Weights of a small transformer language model: biases.
Each number is 128 + 32 x the weight over the matrix's rms, rounded and kept within 0 to 255. Layers, rows and columns count from 0. Numbers have three digits each.

# up: layer 2 MLP up, 576x96, rms 0.17, rows 492-523, columns 0-95
# down: layer 2 MLP down (transposed), 576x96, rms 0.147, rows 492-523, columns 0-95
up492:069143157167106117125127119128142153198220113152108151143115034113068110132102100103125126115132105172168093095139133156155176123121109118133107171142133096181065108119158133180166081116037154100149134162147143102072151150105128107164167106146144156099061145113115169146149176147102133141
down492:142132128172115091156154133168157126175144169090120155090121088154102137125116082100089149101167056157167093147177169096173160113151113159154116146110170119149108135128149106150130110072066203053078105172061113145090125162130122119160107127106140115078098122097088120151223171135063151107
up493:185122183150145188133120134119193184177139205104098076194172084174090161121042135114130125123131155070190113116139220146141100130100105147075158244163103133133114129072113114154135137098088165092109037169108132109119122158114164147077087080127120150129137142097207113133072123170074142201
down493:197095132192137171154117162092148188108133191103133092164102123191105175074081133146105128110143151003150116140142177109165119098090108163047083189109084145086121119082098113100128135153112142076146058112121151088140166136145167060064081103049049108103118105098160198111080096164066096208
up494:108137129096103168130191130116192071123115120131150086123067132197055113155094116138102144125143095167113120138119088116174124124121185163149083138137095134157140164059153123161112116141124144096088090050159111126113185101127084129068126136148153034199102134160122158129180176118131145132
down494:122110085082073090150201125114134135117171108080208078075075118176130177092133141147091169162136107115052103151116102105148156059103090131186079117153127157141137142166078125164056138112176100082110128174067135133110151124098108049153166107100121123141154175123172143154098101056122135142
up495:112081168105153013162127137164171143192143098093041119139182138045129186087134029097152135108201122102087143205100190059157118122102171131085137158129155134141190133159138111153165137143079074161105113168129169121106116170201102125168173080161121134184153153105000097177160154156097161095
down495:132075164135139049129095149166181142214096134061039148149150127072103184089097041089138128127125127068109122216113144091129098099128161132129165202123144131152119075189097104155156090150121075136079141126102149157107227115162095111185150107162108100118122171068053115131186166155087137180
up496:157131151093143136132113160110133168099175156108125121155122083142114143162151124138125137097122142094125128133170147138145118112071115134107121117133132092107116114130096140109123098155152133135103116142118135103095106109142105154117170184102158114104091135136109131147132131150121123157
down496:098123101141094087069117115137107099144105103132134115118112194115121074114112089112167127148112075178137142111103123104170107136130125134144117146110107152147142125103146119129125157099122125111131137135143129125148151143108145124129077109117157124147153111113129149138170119101116102129
up497:151095154178121156176158136124119054104165110085145167131115096164029143144113117143102060163074145229128167129120173140131237093153082086159107128158074093169178163176053089105142254136138165152015174168172082157139088159156105240098177144122134131161093144102169182090074140083127084151
down497:169099142132134139219102114138222077154150160132048175172108152165145123124126108169108142103033168186145121184151083133125155105132110147120114115201110196060179214211051167112154116149120110133107174141177112145120070131133136138113211123161132087155126147119121097080098084136131134072
up498:120102138109083107120081166116151112116135142114089089116127093114148131134115125200121095122137149148143121102139141092146098118097112109107129131146117142111106124129121132142181117104181158122164123113154143124110132047165108133112154107124135145124112167142116111128153125123135112134
down498:143097128093100152119151139126139090098147157103164123074134104129138071149102112122134120138105141112138089102108139122118105134115133096124151125133124104133109093184126112139176147139143158131098114130163107140112119066113114105141127115148127141132082120140125112085129129121138159153
up499:092097166098170206102153083131189124126198098117132144122158187094163141118090135155158107116085068133107108106106114152141131082133163129112157087116080199127140130131084107090136126111141105113138152132094117189108151102093087055081074103118133132145152255139091151119136150153141143141
down499:118155139091095136125132152144127113132124093127118044106147103155128133126120114114113157097055173090174113129137129125153159093136075170127100128122158138123143168129117157098112078119068134069093100111160189107115122126086145149148147091138084150153127030078077142120134127123105137079
up500:125113073165152111156119123066132145140039112133112163146159176074109158135171138152131073126090131168100122120171158108092145180079137123089072147150093143151117159164128197125156143120159169085169116156239123091135139151157127106114139134141100143121146127083145146148135108126116076085
down500:112169131120151077109131135119109154161168139136053166104135153175110141120133148068162132160103147075180132155080185144118084174160140115088175120108182152053114171183133132101123135052169178127103135125056132103107102151161106088148073195152193189100087160133054153116133120117099031130
up501:111073136119147142147094111099146101129083087090206062181077085155116121142143119129158131179149090146093097167133177121133170097174118131143139085093131133102159151136164098162184122108113175184106101114164167118126044206102078062099092161168170100133129132127110191131121150063121142101
down501:108126139041103092116088100108046103149093121167127117123063154113124167129120169093101145158121075190144150126147079148088166130143145134123086196138140130101092126108089101209133135107115130072162174231098141189149111168082123190130136175086120176180115139190161154144095200143174180160
up502:072123160138137112147164076143165158114134131164145163168129158118133166166140111134122100108098122119104095123134129129131128113130138101126083134099105140125132140148162142129127149124131117126148133083136132133112124161163166121100123093118123152121188127113186116120135115145120139118
down502:163152084177114133078073146103095101140129097119147108101118114148125089137152127139109116119099153116113144117070157107138122113134140102145174127131132140132113174155147134091086108148138124100113115121131151103163115145140096119137145166154156142132149109136127163111083151140112141138
up503:114093201112129082143112106126173101164113149090119123166087147145097114139145162138111101107054115132120098193135130129154159120090064152125118117148136131160168165132140172141138185125137056187118066169140085123173093128125073164132160104168107186095132149099153174125053119097115165142
down503:178064191118116182093111128073153123114090155112130129139116213097113094132134114112133092111070156074154106130138101166183158162151112159165119109139120163171118192169148159110148165147207073147080174098109114116152139212106125140124136177088157141101085164111208161131153166106140124124
up504:127065089129168115160189204195135116089161145139153155151152088123172140136117164105071090138110124138121127126046139144106156108164147140169155154115071094082103093106135134100158135072140095084118181175111144136117113134162106045124120133130185112121086169140145165095125201160121127138
down504:148110103119164095128139166156137110099186152154117255160098060105110176122137131083065061128116068124103108069159129128110163165134116128132159168164092117171135147134160136141140180103147095180120091228168168167100115095198145146172090096098135095130132140133118172133104150101102103112
up505:116135117150117141104143082110132088102147155179155157139187090133164136144161160076090118144121130142108125044107077103121140092145169149123122107126123123146138108101098157095109107144123137111104160116150118106167070160123139089079174152161166142119130182171113082094079173086131103121
down505:138104098141140131105108096110126134153177099143143162097173048170179134160127181088102125153118146138084095096106089138103106137125145105117105153083110143132162181112125161099132157138145123161090167133144116103161058134151149071072147178157171182129099158188073094137067162100151141091
up506:129128085141154127130130103149156158132152097157060129157080181094146127103164115112140089165131152114122144080104123167125148124085110102114118111139100124144177114148109132121119116173096093116169091124103125124204134129182178153137098144079144118085167135107143089102091103164124118138
down506:142149123095109145136104163111067140122071110120163146138092136139137093129109093109147058083126104174150137168151120091143130137121107110149081174127134123126108167126138109114105156116145080162118151128123113115139121154102103130131162127110163155155157102166113121155164144121110108147
up507:122146152171096125113046065133127136119060164100161161169130180066114212115152120066077070127151083166148113099214083127135081161124132137164107117102108158152130125164145051109123135157090111180122105145156134123157118143158180127120083152114087133055148129111183124088103141105135109218
down507:126157179195114123146134108152099140216120103127078167157145171118124149134120198107204081169140124116175186163153115092209148117102130154171170199129136169081092140124109070162102151103146116116119087156072068107109096137117110141079151133178104112124169177154131114086137082141128098125
up508:119169098101181098096147130148107130159114102109110096119075156075116141106150093135106115145162113217138165183140125146171133130135145116127151123109127081158141109161184118082136105082154128124111114101165170144125098123155131150096138107138089161153131106124114123175205113116151112114
down508:116196119160155113106106118174111089141079158126118126167119107096135137088131085170138113160161167184147120207168157149126131097158118098157114127093148075113127112149145089128143124103146159133126102139115105121079129120201170192179136145155109136113122163109156154158190162129161127091
up509:206118209133160119122155153135109133146108069164052093199114105141129150112165083122053103140115123079112136113109082121144172116151131107178127087173095132104156160112151170159117094088142124130125117058149150156162103207127121074095184151103112095195104099215137072145087120126155169125
down509:171183182121117086139191143163142135130130133208097111191065105123147153170159151121099103179110134173186156084166123152152159134167062103170162160171107153111177119140071164140110116067166126137128065146091111159118151144145148087136117139141146115172138164148143110151156145115156189125
up510:141130128143157125170153087143113190101141109106156108112123200166140114095132077140148124113159079136165112126147123068152167139179150150070155130149166114142156191115136108106109181107149139110132095131143149139104083128096107099105132082161111133161156163130099092137144123181136143124
down510:114117132097071114092171138089150144133138145161179141116070089115124115145143094164174100068145086076111083108148094103138160132075173115104142178145127119135149186124095165117110134146146164151121110110121136153162158120088152083156133110087140133140175103126110112118153138105126083111
up511:123108133076123103189121078141095123140215148090125124131101135123078115099148070146140121113100060122106115102127115055186171117146131160126139187086194155157213163125181033098077109083110158146138134150090133094075040097149132121133145079238140205087160247078143103119171129098108019140
down511:178141073115127149123162118143166117177171085127161178095072148116139128108136162115146187169095102134183143118065185119138113075145135133168145185135108176133122201201160121186093130145139133073134133076167153126181164186095132046108153143143177132130165075071191234169157131131131070126
up512:142133111133135150062159151122144145110158135169072148098139120129177069108151096160143091127083119101100109068130123081144171122118115160127153153132099168154120185107163163098121116083107110054120081121074096093128137163123108163124161146175147146109203161207128093084150116125163102113
down512:121126166097148150109111110140136122148154080085137098137123151149161137126138111133188135079100097158104165130063161132084129142129113102131201148065162138111134129165202127139111169113120144089114120157032138147145156144165117150109151178186106104140163142163147099123101142109123106145
up513:085146231123172132101156158139000152084079102099058183152110163093184167130180204086201155074216101065128079078188138027062098140134089155139112048092105074103142182225154080139051139103141040176079240055151073123183199157149109116089191255122139123018107080135243098067207069132175207182
down513:107079133133019207155141115145101179094163098138172046166103072138080104149116199127069096102154112149068094132073184164129224195141202069107099157089058186082091084157130095175191162112213163130235076137104177093169032122167180050157130181184131117120119114132080248117084160186135141045
up514:165153156077104197122196122110226144100180151107152115120156128153144135092162144197182170136126163204149058140139091089178161088130070142054121168096151052101115085096115172186167115097108113146108129146117198123106113193082099116101124093110115125108141204090088167159221082098106124122
down514:124120054071090171122150136064103110107111146154075162118106155178196148130151163146134080149131138174193157159128147110097110156107139164129133163112126080123079049119161149122153128154129093133154126154107112114121132170164150141099187125018099149146090168100202109180151091131073105141
up515:097133102128130154135116158140148130103093115131119114149086114131131102134115145147160107118146119108112136145137136129155132127110097135114087163125096136111143152112116152120159176127144160139124121129139122145111123129117130162100143139119138142119105144104100119088108164141131135146
down515:109099134130136156118108123133102119096082132132087135137121120131139099144092110130094138129141137093110119098109108102124120119084102091128086121162097140106112158097097111115129101124143113140083120135111090138111115145101098130164098138133134164075105139123133099082107196075153129137
up516:105114169104142118147155196145099184107143078110162160125101160118142139126176161151125128092092124126126111110147150143140139166130145090160102129122110138110131133157094163097143119151118078103107087107175144134122105116183078178147117119105123116143104108135137177115098108124152110105
down516:089095098147104113143164119139095159082129151124170131160100109121142132127131103114117088113133116138160099136118119093149104097113065171134147115150115128094093128113115068097104170160140117173107122052090150142145091105143133099129134118096125123046125117107182099123120161107115110109
up517:147127089106119140116121105095107108115087118115125124133149107151133147078144125111150148154132093110158138126143141117165148130154127125124117114148118135110120140125139112113106133139118138127152084135141138111146083104127128123112112104138110131109116119113129098134109127158073144111
down517:131122139096136136149122080134113088124126127101152141136110133117145163128087111105095102127170140127121127129170113130161149114068177175130110145143116119123101130136107110160125118181173110172146114098118139143109153117133109163124139125092126125171159152105146154112152141101122143158
up518:170182124099135162161144169121149167131167119112130115153150131110104161114141138192154138100190127108129165173105114091138102099094104112142079126176125116103111054134095127089134142083120086098072179115126133133169167127112167147108120095142057154123131125040140122139080148140095130137
down518:120126123130135167156155130190139183061126150151130115115114163159176099103141139143142133128144075188153194190151161146212103124131134156244126124095102159105151143141141164128154145099119149172137183060139132129106072144128116145115129136103113145096141121102127198121062188192178118175
up519:139154102137124066150143073093196133139123170132105064200154105137111137168155125175064065138170121115084063147145125135187151093102142131138077130138152145141092090131092070070130155139154129165126093110153099145126136158118104126128140135110188164153109137186207151128135095102158134127
down519:167097142174173188157109122081113139134167151104090142137140124080156099102130179076147141121065162143053105183125117132126143102113193190186141130142174087130176074095153145151134106202127142084137135112153145085203120116197107117132157122110143147134091119158108155189171105124188146078
up520:108090178142146109141136171137086182108104124123144121132173161142113123097174099139141100119115147134091166148111143145104143123108152111114138103119113128104139156076125088171156169121116116130098153110162114129116140105126114170149133144135127148087152173119139105126133110148132121117
down520:147108120150054138159107123137103166119164116171167110153192153136132135096143160094121122115143104126073164110114136130129132160105134131086129137145157100110088109081085121144167163134087135152159125169171122090122136127116119100090153147089123158134129108151088113125110123127112093151
up521:130126142146128112129128093121149150134143164115128138112133127148116153132142114197168148130111129114114087114163109128156129139141116146117126115169139145139098100096155167174163171121109113173093104099147146127109126093152135155143114120124137124095133110132095153101193123132139094169
down521:123118103094111151165112125141075164120186140054159136035162109115095170122142100123120160094126100128112147109118112147154106108191132104115130164138171106142098041095151102130139098113129116109126112108095111120094136093129102093102106080116092142120073105134133104155160148118085118148
up522:152152124148175113118075097107131120120141102101117132138148105106052218149161145144138133082090144122146150124159153153145144084082097094100119134132125152161135144141076139121101094151166146160132181110125133094134086096123149115133146123157126188093095193087102167172135062108137128134
down522:082082135139087102099093134120160114096119180147126119127125143138106049106147135091120137156125101106045130087132138097111101129141132172111131157132129134111158127165151116122145155127121103094157120181129146139134183137113071127162087106156108114131139066104112099105113156149177124109
up523:135122128075087120088129106097216189148059192123043075178129084163028132203115112141083188130069173094133106158139136117136046095123128219113136126171127130153133102099088116127109109162086017093104155142108134152101204142192134154144233158131091121073093153113210230086141202179154172095
down523:128141142190109134088141121100161183145145150066153082092128142094100085139164181098143151183108050079157151188135086045152135118122117039144161142187093187175135130129191127105133128041182146080157182053103116140110169118096126062153136174097118126077105117085181164137171139124144131115